From a checkpoint of a small transformer trained on Wikipedia.
Size: width 128, vocabulary 2048.
Architecture: RMSNorm before each block, rotary positions, untied embeddings.
Each number is 128 + 32 x the weight over its row's rms, rounded and kept within 0 to 255. Layers, rows and columns count from 0. The size above them is the row's rms in percent of the matrix's.

# layer 2 attention key, 64x128, rms 0.0655, rows 54-62, columns 0-127
size [110 106 103 101 105 107 109 109  95]
[[192 158 121 122 156  85 151 125  71 125 189  73  54 144 161 160  81  98 171 133 122 131 158 119 139 140 135 195 131  48 138 148  94 151 129 186 115  97 154 140 110 131 140 164  78 117 108 131 123 134  84 102  99 175  81 116 133 170 105 103 139 144 107 113 138 137  75  99  46  96 121 163 125 136 120 136 112 133 195 130  83 117 103 130 108 113 126 156 111 141 218 153 106 110 140 102 204 150 123 124 207  89  94 116 116 185 124 183 111 134  94  78 106 141 141 104 113 116 148 133 119 103 157 101 111 117 134 124]
 [122 111  62  88  75 164 152 163 130 109 131 122  89 105  93 104  97  72  84 156 169  94 109 178 126 147 133  96 201 156 138 109 165 177 118 168  90 139 158 153 125 133 149 188 145 120 131 127 138 146 110  98 120 116 143 144 109  62  97 150 123  80 129  96 109 174 194 138 165  90 193 147 117 130 150  52 216 107  96 145 133 116 126  91 104 109 141 121 112  93 191 125 124 119 113  90  80  97 107 117 127 107 127 148 158  75  99 114 111 195  84 166 114 105 168 133 176 172 135 122 171 134 140 118 124 168 133 103]
 [161  86 173 161 102 110 168 147 141  78 126 109 159 107 193 146 127 111 110 168  97 154 123 208  68 130  79 112 100 138 136 167 131  98 184  90 144 169 140 128  95 152 100  85  55 170  91 140 131  85 137 104 102  98 129 108 148 157  94 138 161 173 134 103 159 115  83 146 125 108 140 124 145 119  72 114 115 138 126 135 167 179 139 134 169 100 161  84 153 157 141  76 101 118 123 154 169  84 191 140 213  94  94 133 138  50 125 117 112  89 125 112 158  98 109 172 150 137 144 141 105 108 157 153 120 146 103  57]
 [148 153  81 135 116  48 151 155 124 127 136 100 151 163 167 133 151 150 183 106  85  67 140 102  70 117 119  98 124 113 223 192 112 104 148 135 151 155 140 121 168 104 106 172 126  96 130 154 130 109 139 148 110 141 120 153 191  97  99 136 137  92 168 178 108 130 143 132 119 128 170 125 108 146  73  79 156 159  90 175 131 142  96 105 177 140  87 125 177 135 110 143  77 165  91 141  95 126 141 156 150  86 145 156 135 154 129 131  70 108  93 130 138  69 142 195 120 168 100 104 173 119  94  94  90 136 178 201]
 [110 144 148 198 113 153 120 148 110 130  94 136 174  78 167 109 189  57 161 108 130 166 115 139 169 135  97 109 117 180 173 101 161 186 127 168 108 168 141  73 116  94  91  83 148 118  84 104  66 107 113  93 111  73 115  99 127 135 123  89 159 126  73 115 166 181 139 159 162 127 141 154 103 117 108 153  91 148 112 114 125 147 155  60 141 142 150 145  96 111  61  87 143 129 165 130 165 116 146  71 164  90 180 158 100 130 147 148 196 116 106 154  72 119 107 182  78 127 112 141  94 139 113  95 107 151 124 160]
 [120 133 186 124  79 191  81 183 114 171 114 153 160 139 176  91 129 164 123 129 110 139 101 186 108 142  83 111 183 203 107 143 132 105 126 132 103 158 164 148 104  77 110 139 147  99 133 165 185 100 137 107 118 162 133  92  97 124  48 182 187 115 117 155 149 200 100 166  97 117  97 135 100  77 137 129  92 148 186 107 111 172 122 112 102 135 128 130 121 156  86  92 159 173 131 151 139 126 160  70 101 152 112 164 134 124 147 138 128 161 128  73 106 211 118 126 147 137  97 131 117 107  87 138 133  62 132  99]
 [ 70  75 190 159 124 151 145 135 146 140 118  36 133 132 137 133 117 195 100 125 105 119 130 133 115 139 131 141 174 142 138 141  70 148 101  94 150 146 162 144 127  93 184 150 143 162 152 125 154 160 102 161 103 140 116 105 166 115  74 117 141 169 109 117 180 118  64  97  97 127  80  91 137 100  81 160 105 131 125 155 163 156  84 132 184 123 101 137 104  98 168 158 102  83 145 130 101  95 166 167  89 178 138 142 102 119  52  84  91 106  78 111 102 149 200 121 136  56 141 128 154  67 120 135  77 149 124 123]
 [100 181 174 105  86 124 144 151 121 163 121 147 127 144 119 163 137 112 146 141 143 114 192 119 109  73 127 149 138  86 153 118 148 163 108 115  99  95 191  74 188 160 122  65 145 127 173  83 193 110 119 147 112 152 173  79 143 136 157 107 191 112  95 110 147 128 126 148 101 120 110 101 156 144  97 108 107 125 112 108 135 101 133 133  82 105 104 163 169 160 106 163  83  62 112 104 208 193 124 158  76 146 137 144 114 161 163 114 149 174  93  88 176 164 120 125 127 158  66 169 139 152 155  76 129 165 182  87]
 [121 171 141 101 182 103  96 110 173 118 131 174 105 132 126 132 146 158 118  99 107 141  82 129 100 159  58 122 153  82 154 124 223 106 129  74  94  84 120 123 135 169  98 143  70 105 109  96 136 160 144 126 168 201 132 142 124 144 148  74 108 152 183 134 109 152 143 142  86 113  97 112 124  72  98 133 116  93  91 139 143 128  74 142 163 112 130  81  80 141 140 146 197 109 138 120  35 157 113 145 152 157 123 127 160 198  84 144 108 150  79 129  89 125 165  95 166 146 150  97 177  82 116  98 108 147 126 151]]
# layer 2 attention query, 128x128, rms 0.0591, rows 55-62,119-126, columns 0-127
size [ 94 113  95 112 111 108 108  96 117  88 113 111 108 102 113  99]
[[ 96 129 239  99 117 135 116  41 120 144 136 138 198 151 160 105 125  90 161 115 155  88 141 139  93 119 144 149 138 121 240 183 103 104 174 148 158 125  73  85 155 132 127 154 167 150 101 112 184 116 133 149 159 111  44  89 150 129 176 190 148  81 141  62 108 103  84 144 136  97 131 151 164 158 121 105 147 145 103 128 118 112 164 127 150 151 126 135  99 153 162 126  91 125 141 131 100 102 116 123 111 106 113 151 113  92 113 100 155 176 157 116 110 197 120 118 127  57 140 137 133 139 117 136 132 151 150 120]
 [ 93 186 130 121  76 141  69 162 111  87 147 103 139  98 158 185 124 142 164 157  76 137  80  89 179 152 101 142 148 154 125 130 154 167 178 103 110 166 161  69 158 151  82 153 107 158 141 111 141 148 161 117 125 105 153 109 138  28 104  97  71 178 107 134 134  81 123 125 149 133 109 122 136 168 163 151 104 123 181 111 134 166 131  79 128  60 114 116 162 190 119  95 154  96 161 163  88 101  61 114 103 148 139 129 122 128 122 116 103 142 156  89  74 158 132 131 140 158 189 103 119 185 165 117 146 142 148 171]
 [166 173 134 142 192 129  87 131 176 119 141 114 119 135 126 155 154  87 128 146 125 123 121  85 131 121 123 151 110 122 155 206 152  79 111  59 116 103 163 111  41 147 114 116 107 112 168 137 110 143 153 135  93 154 108 158  96 143 193 159  90 106  79 154  97 101  82 213 110  70 147 148 123 189 157 114 128 154 125 177 150 142 123  84 125 148 170  90 119 177 185  80  62 125 123 149  62 137 119 104 111 157 117 150 132  55 144 154 176 155 154 114 151 180 151 179 145 123 150 121 139 155 146 159 118 135 132 115]
 [ 70 159 132 161 137  88 167 173 124 121 114 101 151 127 186 120 157 115 120 123 129 106 132 111 100 127 126 107 162 194 111 176 162 149 108  71 154 185 113 191 166 110 139 156  73 170  91  78 117 145 126  93 128 151 133 153  71  81  97 129 181 168 127 108 128 124 132 133  54 186 175 120 113 150 128  99 124 122  98 183 111 145  95 121  79 184 154  87 114 141  91  90 146 105 166 107 113 129 131 172 137 172 146 106 132 140 114 133 170 160  98 103  79 126 128 180  76 111  94 106 136 147 155 171 182  81  87 190]
 [111 122 114 219 157 108 109 114 112  80  96 156 168 149 152 116 139  68 135 141 112  76 150 161 130 109 140 141 118 127 135 150 143 163 112 143 106 110  97  91 162 112 113 129 111 181 117 132 124  70 157 109 136 104  94 109  97  35  75  49 139 184 143 146 114 144 203  89 186 150 120  88 109 122 121 105 121 105 114 161 126 119 124 130  94 129 115  67 164  83  75 126 130 101 104 115 128 100 135 104 121 189 161 123  94 115 129 119 108 160 154  92 117 143 116 133 147  89  49  47 170 156  82 136 193 126 150 119]
 [180 139 114 161 140 123  91 164 131  95 150 163  86 136  69 150 130  88 159 147  39 129 110 173 190 102 106 147 115 113 200  66 181  75 166 156 174 113 179 153 134 151  89  92 106 140 143 125 138 131 141  82 121  88 107 116  82  79 114  96 116  98 186 149 112  93 140 112 105  83 150 127 200 144 117 110 145 133 162 112 129  84 105  97 116 114 157 162  89 113  85 144 135  93 115 109 100 129 149 128 142 128  88 135 176 156 193  93 114 184 142 123 129 127 154 129 157 140 112 107 156 133 111  49  71 128 171 154]
 [110 143 141 135 100 107 147 200 108 115 103 153  78 117 162  86 120 128  97 172 194 108 182 150 218 122 164 119 145  90 222 167 108 117 160 188 114  34 113 157 130 143 162  95 105 100  76 188  89 100  79 167 160  85 133 104 113 179 122 106 150 177 111 129 127 193 114  94 134 126 123 142 181 110 127 175 168 129 110 113 120 145 121 183 144 109 162 113 133 153 118 143 125 117 103  92 119 129 117 169 123 149 142 143 101 120 160 138 116 115 103  93 112 100  78 125 132 165  59 125  97 163 127 126 117 103 144 122]
 [ 99  79 164 125 177 124  88 132 150 126  96 122  80  97  56 146 110 145 104 118 123 151 127 148 147  72 119 142 187 163  85 133 146 149 171 151 104 108 132 133 105 172  97 158 172 128  95 116 121 129 107  99 172 141 132 141 131 196 139  90 103  95 158 139 111 120 119 129 153  70 106  46 198 100 173 159 116 131 158 166 149  91 168  90 154 123 132 179 128  40 174 168 132 112 135 132 137 152 130 129 142  95  77  97 149 112 123  81  72 120 121 118 154 148 168 153  84  99 143 203 119 159 102 138  56  89 139 117]
 [ 98 196 107 109 148 136 137  95 126 112 144 114 136 142 165 203 128 191 122 132  82 161 126 118 121 119 167 131  98 122 149 128 105  93 133 139  95 126 168 116 166  66 119 141 122 121 163 136 136 134 175 177 127  84 190 144 129 108 175  71  85 141 179 147 133 179 102 139  93 145  77  73 143 124 136 127 142 154 132 189 149  97 109 215 143  91 101  79 104 186 105 158 111 179 132 143  95 114 128 186 111 149 121 109 141 179 152 207 110  60 102 122 111 128 104 136 148 137 166 155 117  96  57 114 130  97 137 164]
 [137 110 148  83 106 124 111 141 180 119 149  96  98 127 136 111 176 142  84 116  42 144 166 178  96 120 127 112 151 172 115 104 130 147 129 171 168 157 182 133 118 110 139  78 130 180 132 120 119 170  49 139  78 168 145 105 101  74 133 120 131  75 149 149 116 176 152 101 152 178 140 161 148 107 128 119  83 152 138 143 122 138 100 129  89 140 113 192  82 136 166 143 124 108 160 157 141 141 102 149  96  54 142 116  70 152 139 135 192 127  92 139 172 144 213 138 118  62 113 102 177 116 116 126 186  73 141 148]
 [110 109 105 168  76 120 126 128 176 120 156 100 109  87  96 139 149 115 178 130 137  98 142 104 149 100 167 150  87 131 107 125  63 159  98 140 109 131 143 110 143 160 127 139 206 122  97 105 206 168 146 117 165 137 148 168  69  99 162 120 154 110  72 135  90 165 168 109 179 123  95 216 122  85 124  97 121  83 168  90 110 138 183 144 110 150 120 125 116 115  93 127  90 148  66 118 215 108 109 152 118 129 112 150 118 148 112 130 106 165 148 145 126 132  58  83 189 135 142 147  96  68  84 119 175 105 145 131]
 [130 138 102  51  54 164 118 115  82  95  80 154  88 164 130 101 174  95 151 117 170 123 154 183 115 126 153 129 113 149 113 174 122  88 127 143 111 116 143 126 135 160 119 110 158 133  56 150 136 106 125  78 135 107 148 148 177 183 104 144 108 110  98 154 104 156 137  97 115 148  68 104 132 112 152 177 105 160  53 123 103 163  40 100 101 162 160 115 146 170 222 111 148 135 135 170 123 113  78 134  86  94  97 189 142  96 141  93 104 140 118 143 145 122 130 170 105 102 164 155  97 129 108 165  87 106  86 128]
 [105  58 166  75 167 114 128 172 163 101 178  94  87 109 106 105  67 107 138 150 141  73 147 171 113 137 111 146 104  84 154 143 183 109 158 137 129 140 120 172 143 124 210 146 138 123  85 109 108 138 106 149 136  75 134  67 185 153 211 123 103 117 148 149 132 138  85 119  71 114 200 117  97  65 111 139 134 156 150 108  64 165 147 165 154 130 106 134 126 167 151 111 154  97 110 107 161 143 104 161  96 147 149  90 127 106 110 141 132 146 129 158  85 124 124  93 155 198 105 111 126 184 105 175 124 155 171 107]
 [124 126 121  80 108 114 128 143 170 119 175 152 169 113 129 138 140 161 147 130 118 101 174 201 117 158 156  98 154  25 119 126 157 129 161 137  70 153 106  89 116 164 148 171 154 124 134 120  99 118 105 106 102 208 135 180 132 112 136 115  95 155 177 166 111  74 145 114  96 159 144 138 166  82 130  64 138 119 156 147 131 134 140 108 163  71 149 142 147 129 116 119 160 164 131  99 107 172 176 122 169  54 141  75  92 100  99 137  77 107 202 179 133 102 127 125 117 189  62 165 132 124 126 129 108 152 174 138]
 [137 105 147 121  78 118  98  73 124 150 156   9 104 171  92 129 136 111 141 122  84 146 141 138 178 127 108 206  74 128  66  98 112  66 111  89 138 106 148 138 123 136  87 196 209 138 111 110  81 132 114 129 165  54 146 140 151 113 124 148 115 145 119 108 156  77  93 144 159  77 128 149 143 153 121 104 145 116 123 146  99 119  78  86 107 131 161 142 157 113 120 119 124 150 146 120 109  88 135 104 132 135 194 153  92  65 113 120  84 119  99 133 138 189 167 138 115 108 108 162  78  80 129 148 169 150 105 156]
 [101 128 107  78 113 117 130 136 114 122 116  47 122 123 110  81 137 132 149 183 173 111 118 101 131 156 155 105  96 151 126 120 105 168 146 130 113 144 134 203  72 120 133 135 216 103 133 123  71 120 134 144  81 149  90 132  92 135  97 162 168  53 127 120 149 136 131 171 128 151 172 151 156 113 124  66 137 141 111 108 145 170 120 185 144 152 176  96 105 105  93 143 107 180  93 155 144 179  94 203 100 127 131  37 114  84 200 136 114 125  93 168 111 145 143 132 181 151 124 114 114 144  89 119 145 181 137  96]]